python train.py --n_kv_head=2 --d_mlp=128 --norm_eps=1e-05 --positions="rope" --grad_clip=1.0 --decay_fraction=0.7
Each number is 128 + 24 x the weight over the matrix's rms, rounded and kept within 0 to 255. Layers, rows and columns count from 0. Numbers have three digits each.

# layer 5 MLP up, 128x64, rms 0.162, rows 0-71, columns 0-63
147157133165148109101095133125120167114142112145147118128167110156117155097128103137119152118147105086127131153105162121138142133150103116136170107154125131170136140147156159104163157093138160
185111131088144146112130165125148102142135169120138113149112099154105112142101135109110129134161152154148156115139133146100170112086146130119134056086131135142125091090134105127121116143137154
110120134136153124126116148129118159131163157129128139108078117150118150081145110144107156185109157099113169114088087100161134112177124068105147112134099129110099135139123130108121149151151107
137147117108153180118124107133139138160098121113127146100099093091130148121127127141142116121130134124139100164115102147097087135134147104136163163145091118143088135121110125078105124169140078
117105145108107136176126151166135143121127137165073097119126133101102141138087150140111121141132142086140138134140128119102140094184131109098098130101102104122136112134107091144117141138121129
166131092072114165126148046146105135152123142129135132158135096127144100109135110110133158067178130129140159159088151123080133094162133113153135138116117123133168116128136112136125135146119111
113142133123172110155133170109071098138113119126112115094126131151173131081087071141151108118135125171123177138098167132146141093149125087106181159152127121155156155078167092105100141099168124
085139125159122102154156124148113104141159129154133108134116137147099126122098135108106099125161104125145136140138139148170138158121121110162173160151129110098128122180176137141098125141137150
117123114099136182148147097122138104130106110121136109094127122123143147124152143131135150117134111107133158112144164136137106145130148172130142100129151124146097172152143097121117082137150147
136110134084131118143111111125118161082126097171094129107145137150167131130148105177144137119136113162135150112116133154129103120132139110106110190162104119128095147137138107127101114164130120
099106134060157116140135076114132158118131165124135127092127176137117097139113148092139135141111153180108120103159159125111152125102108122105122125074106167149146108143146126117118144083122122
121107120095134086117120116112123140118100151115146168090110118144130186121128137114132128138124146182094131133139139152130145137106103137144099115106058098147183108103088113154102150131115148
149187150116149157131085107155146093113135098116120156094078137119121103127133127101133108098137124102112138178138109121119124099149158102147152144160095080144160164176107115099143117123116085
101144116138142134131153147144104073143109166145099178149132132094129163154105122152083131155095118145130096066115130114153132142142113116127118130122148115194110102142101138137161161131139166
097110149171133123150124147137140128152140117146175108188148109117114106095159161143132163134157142097134116155114106145116080159154097108139113112040158143128129121121154079143095143119144140
099137100130107146122143106122139101111128153145115137126106140138147148096131122104124144122145128103067139106137133132135157157129120118165150120162100127157130107109102117115104119113147153
138131105145147116100107129128153116133135141136090092132128142095117153107115134168154130144160159098129149136136158113096112149124135139101116097130131100122132150160108119117131110132184123
159155155116139111155141133141085155131137149089110133129129109130107091123123101130140148111155112188121145098123161098138145144178109156147145117124120109092136097137096139146136103137146110
116152107143125160128155101087119119129101120133144142151141104143120096142121176113126138155104124060125121090129090135117144143127123122081138139146152129134141165101119127100139148133151155
136100099128127175122120161114117145134108165160128145081117134132142113109117124155133097106147138107166100101107164177140152160155103119143154133114120134120123134152153083115168085105090081
148146076061163137083122111135142139110091099178135131130091117149162119176094108138149126128153058149143153087109116100166149153154103093103136144139124094112170137131140108149109142138153081
114125120101125113132134101093113102153127096140161101121139076135143154105118138101131128120167132122133149114076092123144166143125110139159083127080186105117110146114153129131145166103118131
147089114135121114135116173151144149106096120099140129142149096122151117129138140116136107139118135162117153158103135117124151097134087156115172123144094084156138114121101130121130078163116107
075096142168157141115112140114165116161130130150139115113162183094141136084088103154129116119118109158155123115135124073134150124078120120099131107096104185158149154139136113137068125126168135
140147155127163144074160129147142116146140136152102154144113111147132102133141139087121136119122123125157135107148144142102093097139139149098143110114162170080134127161118138123141161116157183
120125145112103121119095171137137125190089157120109120116090140109124111126139147150130145124128132162158108083176139152172157157119109125144146117131137152096140128099142129125126112096130145
176119156185076106139143167114083169136132129115135142134118130139102126104124134100123144124154104168125151167139096095136129144127126128109101142110145147179144124133091106157127161108122102
110154128155121140147129165124125162099127128120100101129154145097121116145126140141115134170111121114151103130152099101118098096126072111132129167089191147146181141125110152183160169144148087
115137112189155130109106128114103119134138110162137124135097156120109143135167095098133167121162099154170101131117099103108131111097115138154140112112130115118131174099112116112123071130169118
177128150140146185114164103117134138097083125094161174166120118121152129144116182097159144077115113181118130129099120093094121125108136131131175143130148127112135132133158150137128180127126112
110122096155128095151052155110137110124132120109146135109115095106141137150089090119108117134148172167154144157152080099164125171096084176110081152093148151091119115096146119123115123104126153
123113134138140142120160130150104132118138152144130128127115129117167123169151127144123083131157149096127109131140171120106142142118141123142128112100116114131122144145114129157110120142095100
095126118112110089123141119146068118102110125145129150145116128169080116117153103124160124131132097113097089150114087128160115125143133144155123110073082127123130127149143142134151137167111158
099104162105161151140155089142112132158132182156150115113130115132141188099136087106152120115128162112122130171157137127104131132121139132131123159127131092093120111110133123146159093097131149
109120136150185119113129138077103139095128118149097129150111162143159127106102130121159144116107138106102130135117164147129141127117147097161123131165130135113120105102148112179084153142141102
089138128085182104129145149066105138108124144162148085119123132154141145141109120139129145123144144116120105154143143112118122121106090131135175104153122121148151118119099124153076104123080147
105094156147127190165120109131103108138142119121135183126140113142097121148118168109110170114171126126089126106145123111124089129140075109105100113079099103162134114115131157117131151098129128
152146114135138157107107150140141156112132099171119142080118112101115107141092123157098110107127123121119135156120119113125198131141110146076113138122144117142126080125160142107131105144152104
167138135117138113156116151138128129123164192139147126152119151158133115121133154132098108105168159108158108092119162096131121159127097127115154109141114129121083135117099131174125136088085158
171151109175107092154120152107076182058089137121139161145096129124096128112144104161162135089159078083115093107138117147119183114121091141113126165103122148159059129090136123152131153097143149
153167150110138108135129151140159146141127149125146138101111128104149149099145151129130127145097114093107154096113150099124124106120124159088128100120119134165114117181159084108080122109148104
163085123083150119125112107085174131096117144160117157134140139146105118155143165145114140112131120184133150152111172123127137140159140152124104127117110106114139126128131152151109127104101106
131170097148103174124118141114102118147153144168122082087154149136097130153132118123107140188127089128119116088161151160106101102162139132093143136121153108144173137129134099114112126151163125
136132100132111079157137139137132151143095105161153129151099113172155138153120131120157117073137093144105169126160131146132128152138128100140120102143138110100171098101119070129114144142147109
067138090183131112144112157153140169102112118103128134120077112097085129132121133159122132171099083147104117141133140098131126097123120142148157174147156125109141138166116178154131113114137134
082112156137116160124146135131114109081107142117112145102153151121172172137126145097194131114139104119113172106130167105108124143149152146120140127104114115095144145144137148152128124148140133
131097130130138106126143113179108123129135120162106102148116159118139100133118149142122110096101126090128155129089103103147103088097141162103154117113136178121136160096150083157119140148096124
121162138121132115128173116122084097167093155158156148112192127146132135114104118185147133201109092129140121151137132115143146116140115100122132098163151093191136139160144111106144086121107119
107107098120113137128165086111098112128120138150112115140098114107102125122114107141104059149139163139072115102069133108122150156151127162094119134106122132114149130141107177118138103110146141
144158115129177154185120098079155129122095121147162114154140158144137125121112099159128124147129118108124127128169094131134140152113112086102119099122124126119085149139112151141124157132122138
159135104126158144134143151104152149128164160098136181142082124113151110128154133117096147144135126063125064084120114109085134133099108098106173115152112094105115159142171116185121127108133123
120079103086158162114115162110153128138109119088124127123089128088096160136149151125141116140065132160132180136109098116141130144092107100144106099142088142123080135128146126137110106136118107
136154143153095171125125156121115110137133149127083167143124141138097119106104121114091132155097099110108157111139086130147126129165108166125157138107111122127108090118090116140138170120086163
096124151119108130116138133121104119141129144154118163121138100124076159106129108159126104091137137102147137155117134115113110165147106109122142119093080124115118135094107108131103110133141164
116127116161196189095184087127151135151132113146145179126156088170129100137127140085156150135167165129114074167127138093096125155123165197109102146119145176068113069101133141151136158147147108
107130105099139122174095104133155138079124151165118133097150149124107101132116156116124152129139103108058100143132083086128149126133147162092113132104154147123161127131136144139127120118112060
171116121115115101123115134129156116117150154122146123131155127129107114118102083142129118159135138137132135131123145146143123123102131159128098170092125118138100139143074140143134152171084106
170122137176138137138152155140138149091101169148123127167101127081149136156109125109106121142107132117142139099082120175114169090110144132117159135127085136103132093119115139146129127148111073
144118096094137122111178106136130112115079110118145140096120148106163154142105141126138142100138138119103178152116172163129133107170117135150159140137135137093133139136145139136102134105061126
138098165117128172151151137150100112128178176087146161130166114152130140189110143112121202145119129165116122105112124101152144134095123131127101170128147125081114117127147130162145135148095112
126109139116132098098129116114104128182129109158135106151106109116152112154126105128126100117122139122150129166148177097141095136086153145118120118100146145088141128164139094128131163112138157
147148163135137143182129135130115149116101154156166144133124119108093136094110122135113134109080076135106099161187131118111092086178078116098143165140105101159132117148160141156115159085172111
143123111121109122128157093130134157132122180144127109152145132116144142113103135157063170134138116100141099128108123178143173130128115099166130140144117157110171108118106165116087109123114075
132126146155103159122124126129146169142112144154109144134124155185134123169176117089133140112097123134132136148095146129126170086147160103132125140142171136111142137168119110173136077143108094
115150134127115096122124101135089112148118141147138085123147098105138168138153140139124138106095119133125153133147150113156148117175105156112148101143119120144105102114113114145104132132079101
129152142125154146153121145130143165160129129103112119123112106118129114095116126121140145102113158161149164129120137136093122141109113139111116138143137104123123187139124124150159110113144144
117119100161159173140154151088151124128141141073166153086110117133134113098146103106157110113140098129089141154121112141133133101192129113179131162118125134120154110109174120110131135143191142
126141098106105124180139177073104123126117137148112153115119144120112137114151157140110108141146129173096146105130158151103171103150091156112083134115119134152109116139173200167169136143159130
113122099143159147111122150118142138132093185138132132130128111122123160083112099134123097153118124114119071134162091104119144166141115136121107104116157108136121137149111121128137091120129130
125140172113115099137122132130145165131150160116098137083114158101132130129130111128107123105111116125105090079133156146113134077135096171094131101084131109140112124131113144087098078147134142
105119127117109166126137116107086140112154104145118158078110124121152139134156114113122068133147155110179133136125109127111099168149152137147074117084173113123144117137115075122119085088118145
156152090126156120126122101189150132127132149147179114098144140114122149121115142148151121126107132151167101140144114114155116125128117121111134100124122106150138134104178134102122137136164141
# layer 5 MLP down (transposed), 128x64, rms 0.145, rows 0-70, columns 0-63
126121142093089135113196150093135096105091158130149093126141149125115152177087124150146126103123113125154104168141149166140102101136140154131149119095106154138137096112129160158142144133103137
112121146115114110136109139182158182115143180079123112183125152144131119074153138157118155098129074149127113142136141129136112154105106149132139111157116137133120112132125139175130089141102125
145128127136112101109161137099093119147147118131148120112160090093107125152092135142150075182132128130166149156101175118131143095122138133127114157135140159093130090156145151121065123126125120
099120125121071123113145127134142101126057116123137175132161111094146171159163106088115132099096146104120090125100160161121120122135135131119120119141076159135148129145101111115148112095125123
103128111108127122104102104137142119149107113108115150122094133138160129147126138129134131102177143158142116138099138122132134150097150137162118111144141119099152132149132138122116105129158130
151108118153103101151072112157136123117108122106145148122073105134092082117112153166177108111129121180188088155128118173115165100125142131123125104129122149129167121147128099084123064111139124
137123102135136078134074123140136150142134152173140164136103087122105153091144170142111087176131129158133128150154156096105115096116127156131116109151117145155126127153172143155122077112147145
119123081152162129140114166142134142155154100130107109109183153106131118146134098118116136138126109097136081140128177103130110133080133126129100134138130135122144123148156141182118098119109164
144082114118129083109111115121164131112157097105110105129104152185179122193135100083114148125116163106123125149128091111159127139139136099152139144102129151099141127124148149139108145137146139
113119139095135136155117131141106110106130105136046134106126156127153129122115111183131105129141160159105134099126172115135111150122131156136122170169148132126109138121144120127113156139138128
095139099125142145130122099131165104120147152130151086093112152158134186133123138089192117079157156124156108135126139137135102169134129131136130150099122134147159134077113128126097152170137087
061120119115131102155082147151203128138120120153146144121128155151105130145115141149086171128150132134149117113120150142149143161124095163122108079173136110132112124140116093173088116166142132
088123143133130085172110107142138171121101136104121115163122124152179140111121123123125137092133185156113107116114116122096142151082094143165126110134157125145105128092131132104176083137116142
153148078154102166119138114091153095139149119191112167130142159120116128158101151156099139199097124128112104117148145113127121111143160135095109133092107157143116125114084179122137124127089123
128131134099162140112116127144121113152096144129110101129103137124159120127150117131116103097163110174115155151095142092183125148070150147127119124152137110108175134149104108097098118111121131
119140184073123134086146106128135128131135121106112151157126110147124127100111107134098136145141134140158143126083096142140126104090126128137102127114119113118114142138146148184091120137094147
162137096162121107122116163125101139104131119139155143140130130116098145130130088123133145156120112129092134102156142123142117095135122108113112150120130076172133116135115151137153127112097087
139125152106118115131136133146079143089115088124116173137063117157132131127131107113107120082110119159127164126143153117136111126115140182142138080161138124128140140104048118146158150142128141
149146080158113135127135136140146170106130157123149114128120122128105157129120125120151122117056122127139130106160179137152136080127099112112142121104085113157119149138153105145138125156181119
085131109109141116153125130129133095091122101127156102108132159111093098172090155116137067128147133132145114131106108126121153119130150133124147161118126108202163188100121157155107117179152112
090141097151120169169131118143144100153127136146144147119144136139100120115110116153110137135150135109141117091112159169142124055125113104134117084124102127136069109123091126108170079116139180
130164173080152138161172154098121144125111147152133138109166143133130099133106137140106126150098133085131143150126120144103114130149084102131091085141118129098158135108081116142130112129137136
161104143137180139111136123123137110164145136132117108087141132111139126144150160112181111093118133124147105106155155158139122109133120086157124150109149185107132127121148107111139127136128141
175156114098083080107154139126113156142146164152124149123130151175087139152138132117169117158140126109147092151141119163138124098124158122128086180166107128117150097177133119134177146134074118
189095112118177121121149154138094152131144118137117091103155161140193147139121127136155114146121166157095150159094120128132145157104094096165131109089131121121132161140132098105131125115109065
104112158155112089145107140132135146102129133131152156142151125148149144132145115153144173079172106142079143126138129125090144079123122145078073137152142133111077130123179120117112124101143144
067120105100154104129117124157133129141077107113131107116126160138135092139132155115118136099149170134139128122128104102120125164114153122139119105147108135106139146103135096130130105096163156
164133150122168148106190145119117107150115169149142109128159144142105101159128111106160144133135114082150111131144158112148121107124083101144135163142133125105145156119085115105109154148133125
096088126083147141132123152128112125152119108128127089111149152156148124094088151148109135126151161139118127128104142095137101109111140152141136160166135152101168103175170126127121141102117143
108103083164137116134133104140130104158131137132091074078094099135153098146105081147129121153147117127089108097148162142169139146118156143095110121128096141097154109145140151125119090133143142
162097096153154163141163118100145078132171105081124117120117159137153132137164155143106101110167128072133130132154161114149132124169133101116102135140127143094165134087096069087050145121142115
150079131121154139103127124170149108164126094108083106138094137137130130121130144119108147094135155125114116147091113138108112151124163137142135086151131142109153144116156122103139110081146162
097123119099159118124121124140114120128118112129160129158110150116140145120085111143102123151148192152135108118151140101135104148096145145125160150128145097118136090119147125108104129101127106
139165096145126149163115160113164129105146107141120136134150146127117126145120153138121165130103080162142109083128112140150116116101121115125141133086127152174123129129100134131107142159138142
145144134146083136129096092132144104151073127142182142155100092112139128124156141106139110108125118144168131150128157108152120101099106120108121129114157093113136138154106143102123082168081150
135150159154153118157136173136129072159150133120110164105166127133127127123126154109143120112096103172130110137103095119180143145118171138063118111121143149126095121122138097149095125108135148
163110119117167130177093138123122113127125097127146122138138181149097114132132112153126152128146143115135123100151146118132159181149105083129126116119117122155141163117111096199135101130118132
131097109107099156124134128122115086127116122140131134136097114164138116130074127149155122127174105136128121157158162139124141157138104121113105146145177127155097108156108162129127110123159147
110145131109137118166124122134120134129104107169118127112181151116116121110140167097105159126136151103118140129102113118187133110149111127167155105144101174149147095121084132162097113101112092
098147161125130102120140079111175113180124135147118095124147145144146142091188062108112142180085122133103149127138174114070115114161154112071136113105116131165139120159169143139127080115100083
123118130141165081169105154151120130137165134097134133117118156117102120095150160114129165108091119137146161121113096090124087141144123131146145148130133143120158177115106094117150110137165131
095089131107116124102113121104178165114119141140102165147136157119090109120149117140088105121147117140130128173126156157118125143161162105101110096074113097091170150125139121132115132116118107
111149139084123162125153129103111124078182141138170142075074159132145114136140090127134154127123113108099116124074089081110119156104145111089119130098136090095161111113166080111141113115154068
155124088153109130121101151120124130094133134167156131126094139159124114135149100126140114128086126091085147095148137146095112102126103106113145133109129154087132111100137101144149114149123109
167149109100167100131100109163143098116106135077114113096157160163104129127067133122130106139127125116157142124096097158089128153109164098145145113134111127159146163113194157139138141121132123
175115114134153172154113125131115129144121132107106098095131109131085108077130152109135111154104118103163108156126112118097153127076114093150113131122065166118134137122110127080168115113148104
110079108132110073145177100121156134101138123148120100164146052142100112160102143145117106161118168149122113136082070138132113114152120118113138091126104129102104092108086111120087122126120145
091136073149077090128145111144151099142166117142136100134122133131154120148113130079091148142107147091170123115090152136142142140128131099127143152119120129171126134069129122175125112144165089
196152133110140110116095143171130121159157102095113148147121125122170116187132116118137086111117164146122135134111094137127102150126134102149130135150137146129140160140145126083159121088110171
116117166111142123071151093155125126136113116114111105128111119115128137141127146147120134094148167130154104148131131143113125184152138176167135097133122151116157131119133129094108104134113116
182091114124136128113101135102107145124129153140105110142132093139153128126086159121119112118121122088165163162195213131141091119130100122140105149143141108147135131139108139113202159119109174
122134162140098137145110138118102128111163135149123146129119109145120129100088107132145159110157134101111153102134075110136124097167164166141126151122161108129146119140101103154093158154165127
128112098138150133122118161151121128185129157119188121122139143155103147138126110130137125143131166098126170179126140147118158129155073083131121136130139159119127128113160129160119128082124094
128113140113155148132115141133128119120091104138121137119114145140118152105121093199077063130129100104130119156137119136134111141104139104109116080137127138190143126116161159131148135134158119
161164123122155131085068169164113107134141106109158148123092104108091171101136117129145163141143105101117109083149123104077094113079144155105134130146131129136109106125147145135152080112086158
201133078121156151149134133112138131145118110134115101121116130144091130147120112141144132191091074113146121094119130114115147093070103079155135180144108123113100122122148139145117104123122120
109121117099125122094138079122115091150151107125092124116139123112149128132117140145160135125146165142145122147103088098134164146126157148160147124137137126144099133128111109137090138127142152
127150159131093108127159097123091123087145151156126129115160125157119139138173139122157129109094099122086140057109108170075128103148125134107105143091146162135095135114118102131134141131105103
091155137132093115098102137122128123131110134103129134141081166142156174081134108082154109138108136137090161128138147137110112131115113119193130151162169157133114150132127109113144126078106131
154164122163126088124160135143143110180129162090117129102156092119124100141104114098105127183144143141165139154125117098087127095132118115147149138157114119087128144171131169058173121132115133
156094156105146135094127151125122118138110130099103065130130121142138120129114180176167078125135115132094137150129159086138122154141157174132129153133136106109170150169123122102122139105103147
098098097134041117153127146138128100115101126142128093176094151207144151152130141139140103144110124071149150152048143141157147071118122088132116134097117182098143180121130125145110122093127111
180125134144134135117106154108135132172090087150145137136119162150146164114151113137155108140102100157162159109117153120150092151138147124140138132154127105114135103146152096128126166070131198
191106092134110147116121130163099137171061160138124102130096141171136119140175126150123124105077109099129136144146125150095135124127208108152093071135109151104143160205100130125130145092156117
102129134124144120129106084130121117132122118093131127146105140122139142142112134119115141086162168145126114130130163121127121161099143164142128120115131118120163121121156137077144130118144128
104147168121080120123104146119118075132126128134156140156139129145119146128133119108120101106118117079145131132156157165114118109079112155099108149139113106137113130119162137173152141128132119
114155058119111146133091132109148107104109136127137140129085117151137115100106137130201092126109093125189100109151147155133133056129098067170133152132119129101170116151095118124147097126121143
137148128111077115130120148110129127088101108120150148135120127123144093124081118121143116140082172118178123116133131148110128093135072127096088143155151123077178123146138123124114126126092106
122130165115092077140130159123126119137150101072131134132113135127144112125131155158147159127116115140150185110114126148144112139120149102137145133140116147112152154097141134100163113150112126
089107148122130100159053115157154133131073133113086115138147146147122115105108181109108168115145101147093105114118078121131148124120137130130098112133149143141136161154121150138111126151116099
084125175143122061143120102136129122129107176138143097139132184099139146133126112115138115168118118141107137140074166134134110161134108121103158098152120105140180126136149139135123137147139125
# layer 5 MLP gate, 128x64, rms 0.176, rows 1-71, columns 0-63
146134135139147152119114128161128177121143155101151086154138118124157103114130145135119120136137135126126110150127141070114119147103139149116112167159151169098105087078142140170092120101104168
119160118192109089141084157151097111126178103123111071144110129067119128103107123153144107196124121150131094172125186099140107121106106152132113120100127094079123087113139107114078143075136135
152093111121145176129133134142133122127119094120117164101088126155141112108131123159067128127114111121116137133153143129123109116125119125123159113089130175106152122101144091144144139152165117
080132091102128140139113142105096135110109142125121164111099150151133145127151103098153141126089129161139108141142118135162130129135105157132129135107131146144135155136148125112125122128122117
177132087109123097098132097115131134117135132160128125115138135186123083120154133102104160129143078136145144134108151156143141128165132145138142143102097113124165120092076085107150130153160111
142081138168147146093159111126135142134114170161141157129131089108141140100172136080091109099159059151081108108074119104127099120118131140107127086097193082093178116157102095062111119102114148
134122112131128133111159107130182126133106166137155105136129126114150135082133104161101115101132133147173157140101130102132177140111099110128092112102138140172148135113079121157081105158142102
119111083155120100134156137115163121144132127129115146120121116103130125128111132152128091129124098097170147082076132137153119082088118117122101099110143128123145129137112078091135136077127134
152132123129121070137139098127113110117135138128139158174101134090145125098121112145144110146126133137119178111113165135149137114148116120122102158131089158102135148154114116129085134159113095
146123145111123158132150145134155085169126164150119076104133130180127099127132137123168131088180138137174121161138115141193168154156148139151180111111105097124147144116114086101130117135170132
132136138154149099120128140145142129162106110141103155095138127114138164112156118081110138138098106127120160148119111105075125111091113179154144135082093166125163145143102101160085113152120120
141077165109136083145114112129162075151140095099113132158118142104149071163117147102098110139118148126107083132132112091138120128120131123134138132121091117148129136111129134106140115082128122
142135161071157149117168115123145161125118125118127117089113122162117120153116106138120130117141145119057168109102121148160170100119144135129113127130103131118110158132120143126093128153152114
083104109126156103106116127151107160166095147133161095135141150149143105147164149137100120138120136180110137173096108106148131149124124104120119109118181133120123138173119095121107122107172150
087113141142125161138157172127131131102144120140146125097120125109116133147127156128123141118120122133119116130137128099145138151134120104102171162163130124129120124148112135122120126109119151
148146154127144158140109130139129133127161119134125138132102164120127109118114152120132135134108136121151133149132113141127115121077172089124156133152111128120167093141122128120176140172122078
168088080123117121132120136127115120152101140095111130124097133099129193139120124131153143116122156109111126153169142126131136144145148117114144120148133113158137126134131139109113133148135106
095108146128137149119100124142152134156130145138108149118121165105095151115155130099147110120122105123139173162128114146152117149164134182128108141080138157169131099151113130086109086108132138
153108136143152172125090137132140115110144143130113104109112161133113125118063109113120109138160086139124120145107121130125153125099139105116119153097099111173179120084109121114114100130118076
133094163166115136103084152157133114130169197118131105133134114103150117104127104087099099127119151136118145138145142095127129133096102084173140121144116147181160104157090086112135143163160149
126095130120111120124116122170150135150151111108110143081120126105116120143135112166085139097091114147123124112129111129127100112113149134093174166145135139115122118154140161131117095091146138
103109114134164094127128125106129137172139141161162096158110099165122105150142147166130140146155124128136109125119094157127142110122118117147138090132096132149124140112143105082133127122110118
115110118128108149121121125146124121094138153104174101161120144126183112144157118152136072134134083132103128098125164096137093134119122173132126106084132127091130163086096157126123134164143115
172077104136096122178131135147100083158139108113086138092146097127167120181120089110107065188112133172126115161126116152121108162108166114113124079141151155128170137095117136159114102117072127
141094130095120145105150158134094081170175118123121131153098164128089143140119124152112104106164141121092118085116149126143128152143129159093138141127146117151114132144098134084165142127125117
151108169116134123098075133100101113150094124141115136129115202123140147111153153174121161106076149159129110162110078123132121143107125140132122118160129117145114173118145133116152107139149138
125133176149149139189112139146110101126155125141108127113113161124144113148145090143130129118128106144086117105135168131129168125129113178114105118146109143095145078133170130125163174108139129
123101155133126081150145115131145121160094092103153098127090122094108121124135166136160152096121076092146134131121096085136111129119118121099117121134131091145134159150111112113115101118141144
109130145167110120137141126120103147139141091132120130139156139126101114122183129117148159117129085082115146111118099145109159146133140157099124097133132128114120169142131111150175150136123131
104117165120185145105158145163146150125135156153106158088139142122103097102148139123173160088147083129120125129154129153146150158121132148140134063139108137199105164137093146117093159117142136
120093107120163165116113113162149116205104087144100131163107149107161129147116114102134143094149151140104136123105138150138131153137109125135162123109112159120123125133143160115109121115151169
123090108149133086142150127178091122118143109152093112134091120143095137149127159134137121126127135111154150145124110120093114126104136116104123113145118111113135123129147111124136119133145130
132157109126144134094118146154124138158105124088095186146144158141127108171107149175143151135147149148113147118114113110147137112108119130127124120141154137150120152131127124142104160139143095
120143166141105116124135116078125164145139118122108103120161102104090078136140102123095112095110135089111129131102127121144115166116140127133140145097139120145113126094123129104099136134117118
135123097149069145106134113167128132140115122090109094111125077126115100107103112143097109132097111128124114143092129124124100135124130121137103122105142098161129128120089127131120165091119133
130093106126125134127100125133145124150142135116120144138069111137120104130127168136134153075062151122143146159136110148174081186117161151149123107105140127116108113122125093087111129134130132
187099113112102128129122141113114092106094100124129140136096144107113148106114124172132145178127111141119102138157152137121108130090084161103130131101143123141122151136106133115133151132133112
156151147143133125162138115124134170141089082159120132134114185119059078144134164118172082135122101124124112112136145094098129132147154132128129150107122120155185085115094154122157111113109108
085154127095178093138142157132129137128110129116173139114143086117093105068146103179164143089162095139156106118155122088178144119103074118118103111141124143142140115125090115097103077126082189
108119142139122150085144118133111137133137118140121131102132105132112108155144114137129125107168118108148147124145136125099167114107134097086093103131135116127097071138115157161121179109138177
153120128118116171087168131112150131128095112144127118144138084157134152121095131132135147147120142129150135154132158126088128121129147109121121130163116125105130143125113121137084159102138108
131102134135134133132100105100064117185140188133142153135092061080124134147158118134151141149095097152150089116096153104120130169069128142135151139108127098117152155089097063131115162109118119
124073110102111167166158131128138128121105122101135111133163154105106125097102143147108093102139153098135148149154109089142166118132165132128142138140134114101115125123149161112104101116105140
096143093170102117147108178150142111129155072104165140170115144052122157162199132152114132096139118138093117153135133138146135131109138130127121147141124127129117101119120134144159101146095134
150111084133093128104151145125130147136142096106109088110130123126150118113132147114134116132127123134168127119130145147153106123102131113151126143107113158132132093141150104083156180128152104
113133134130157065129124172142111088101164149159133138144125140106173145131127130149176142131138119119119127103131119127144148142124119102128128132130114112121102110152150109106130136166126167
153177198107137138152102098161081091155103184150119118112144113108154093098129146160116161115133136172151118165111117116157128166141088176162101129107165130162121123148125144109159131145161188
134104141158101099113149109140127162131174091137140153156122148102140126129123080147116143136135124099079158129146123082153129129151154136118099140094100159129156114099118110156117131121111133
120122143097128114157139112108117098164113110165148143129096128132134126136144159170152134094118196114162121130122120109125143153124141114141120102157121115124118161158120148122144133138113097
098101120151131119137119132190132101144107112162113095131146130155135150127163146142129113163171129146115106128091108125167175177119163118143121106096089171127124151125115118130113106118139120
102124137108145108125149074162085124164123138109157109108129134137140104118149131100151122096156143169130103136133137116156121120105134126094139153132124189125152111140060128129173131096128173
131120099099146136150083071102147116178144111099123152157132146117128113128139142136116122133159147105133115124143125108144118134099135119093132093060155108136128142134094144137154176135113102
128135124133140133128106144134115154136157130127113121156139119126079143107109136169141124131124147093154149119157122065139126111122123121148148149083113101110151140080088111165122114103112103
144082122088117164138077120143125122136186153118113115159164128124110123103140163109103061157104105129103107115068121097153141123087174110127085099107115167126145165111140089235128108084142136
098081158124133131150099110125094142113130127103132116166107138187150107175130144171136108122173112097134121139105124150112154110064122115145106143114099105134143118095122119137121089121127117
113118113118089128126132085119111086149178142145113146121144141093141143142154100156142114116144142128141141144157087125110135143139137142134103149130119106152133127134136127116077147124128117
139115128123162121150123141152127119122127097135098128138127159124142138125111160107118157076140172155161129123056113112146106157101124117137122128130138147130137147121080125114095120087140140
152163141117109115154068144108120124115122125140121160102098147134121163102126144111153113132131131112082147122134123101067139177096142150180129152168188157141146143133116099126135118115125121
125147111100100172115116110125141110117143165088145158145178108139140089130131122139147138157132104150080104110088100128083157100079155104137082151120098069120131141193144146098131144160094082
177100129145140120110114141162100102106078137150078144115117123153102124145134159142154132118127135131135111166135131127123135154094149146135136133118159067106112131134157148105189144161171165
133145123114100111159067140127168062167085162166129088156181078077168113077184162127159089109136117109116131103134139073147101128099137197144122137151186128153159177124075096100121191166115126
131121123112127149121103152134125167110145108134121149157141123156170108112141184120072098141151102121116116117140148123191116135138130147157140094140130092111143092163152123148106135136135194
110076114100158103112118162142086129111130105118113116122157125101142111134087129145134127097135162149142142145134131144159178114138126150159104094110084107124135155122108156081085146145113171
138137107116162141117098129115093137097124092118131131133138110132149141090091101114127140102134147126153146152111154131128103102137169144148160106109132124128152141136154139137136139130128137
153107142134120155130098117121106106121136107113152124161133158096133162127158147135129119101125124100124151127141145139124129119081186153129121113153117165109124123126143128135169100093115083
134159145133152115109121147164145146200150142143086097185120076158166110114130115114140148110154070142095118118110113128140111127115148219159147116160112108130182140159111117110172127184140154
146162167107153123137116124165112097151092128139105109112145133086135079166141099088129178139170136123073156117109103122089097130148158090181100140148114160124147157129071138135136130159089141
090112107132149107140150113122149128102136109131133119117138148120135097150143136118126139086136134136113100121106115101125111140159157126127107134118157136131157118113128132095102102127114102
160138128146163147091113158122135126121118107144170126119099165142107139176145128147152095132165125112157134138111162118117111096138126156137152142146118159105128116071110094137100104153141156
164099143106139096161113120140100116172143126133120157154154145134117150121161123151060148139138127119138099118121156128136116156156126136131114143118124116123147123159132083112168134106125122
109105183127123140100147073102107134140105133150091111143095132166132101091151136140109120091154148128115145143119154103147142100112159134163113142114119157139115120126113095135149135158076134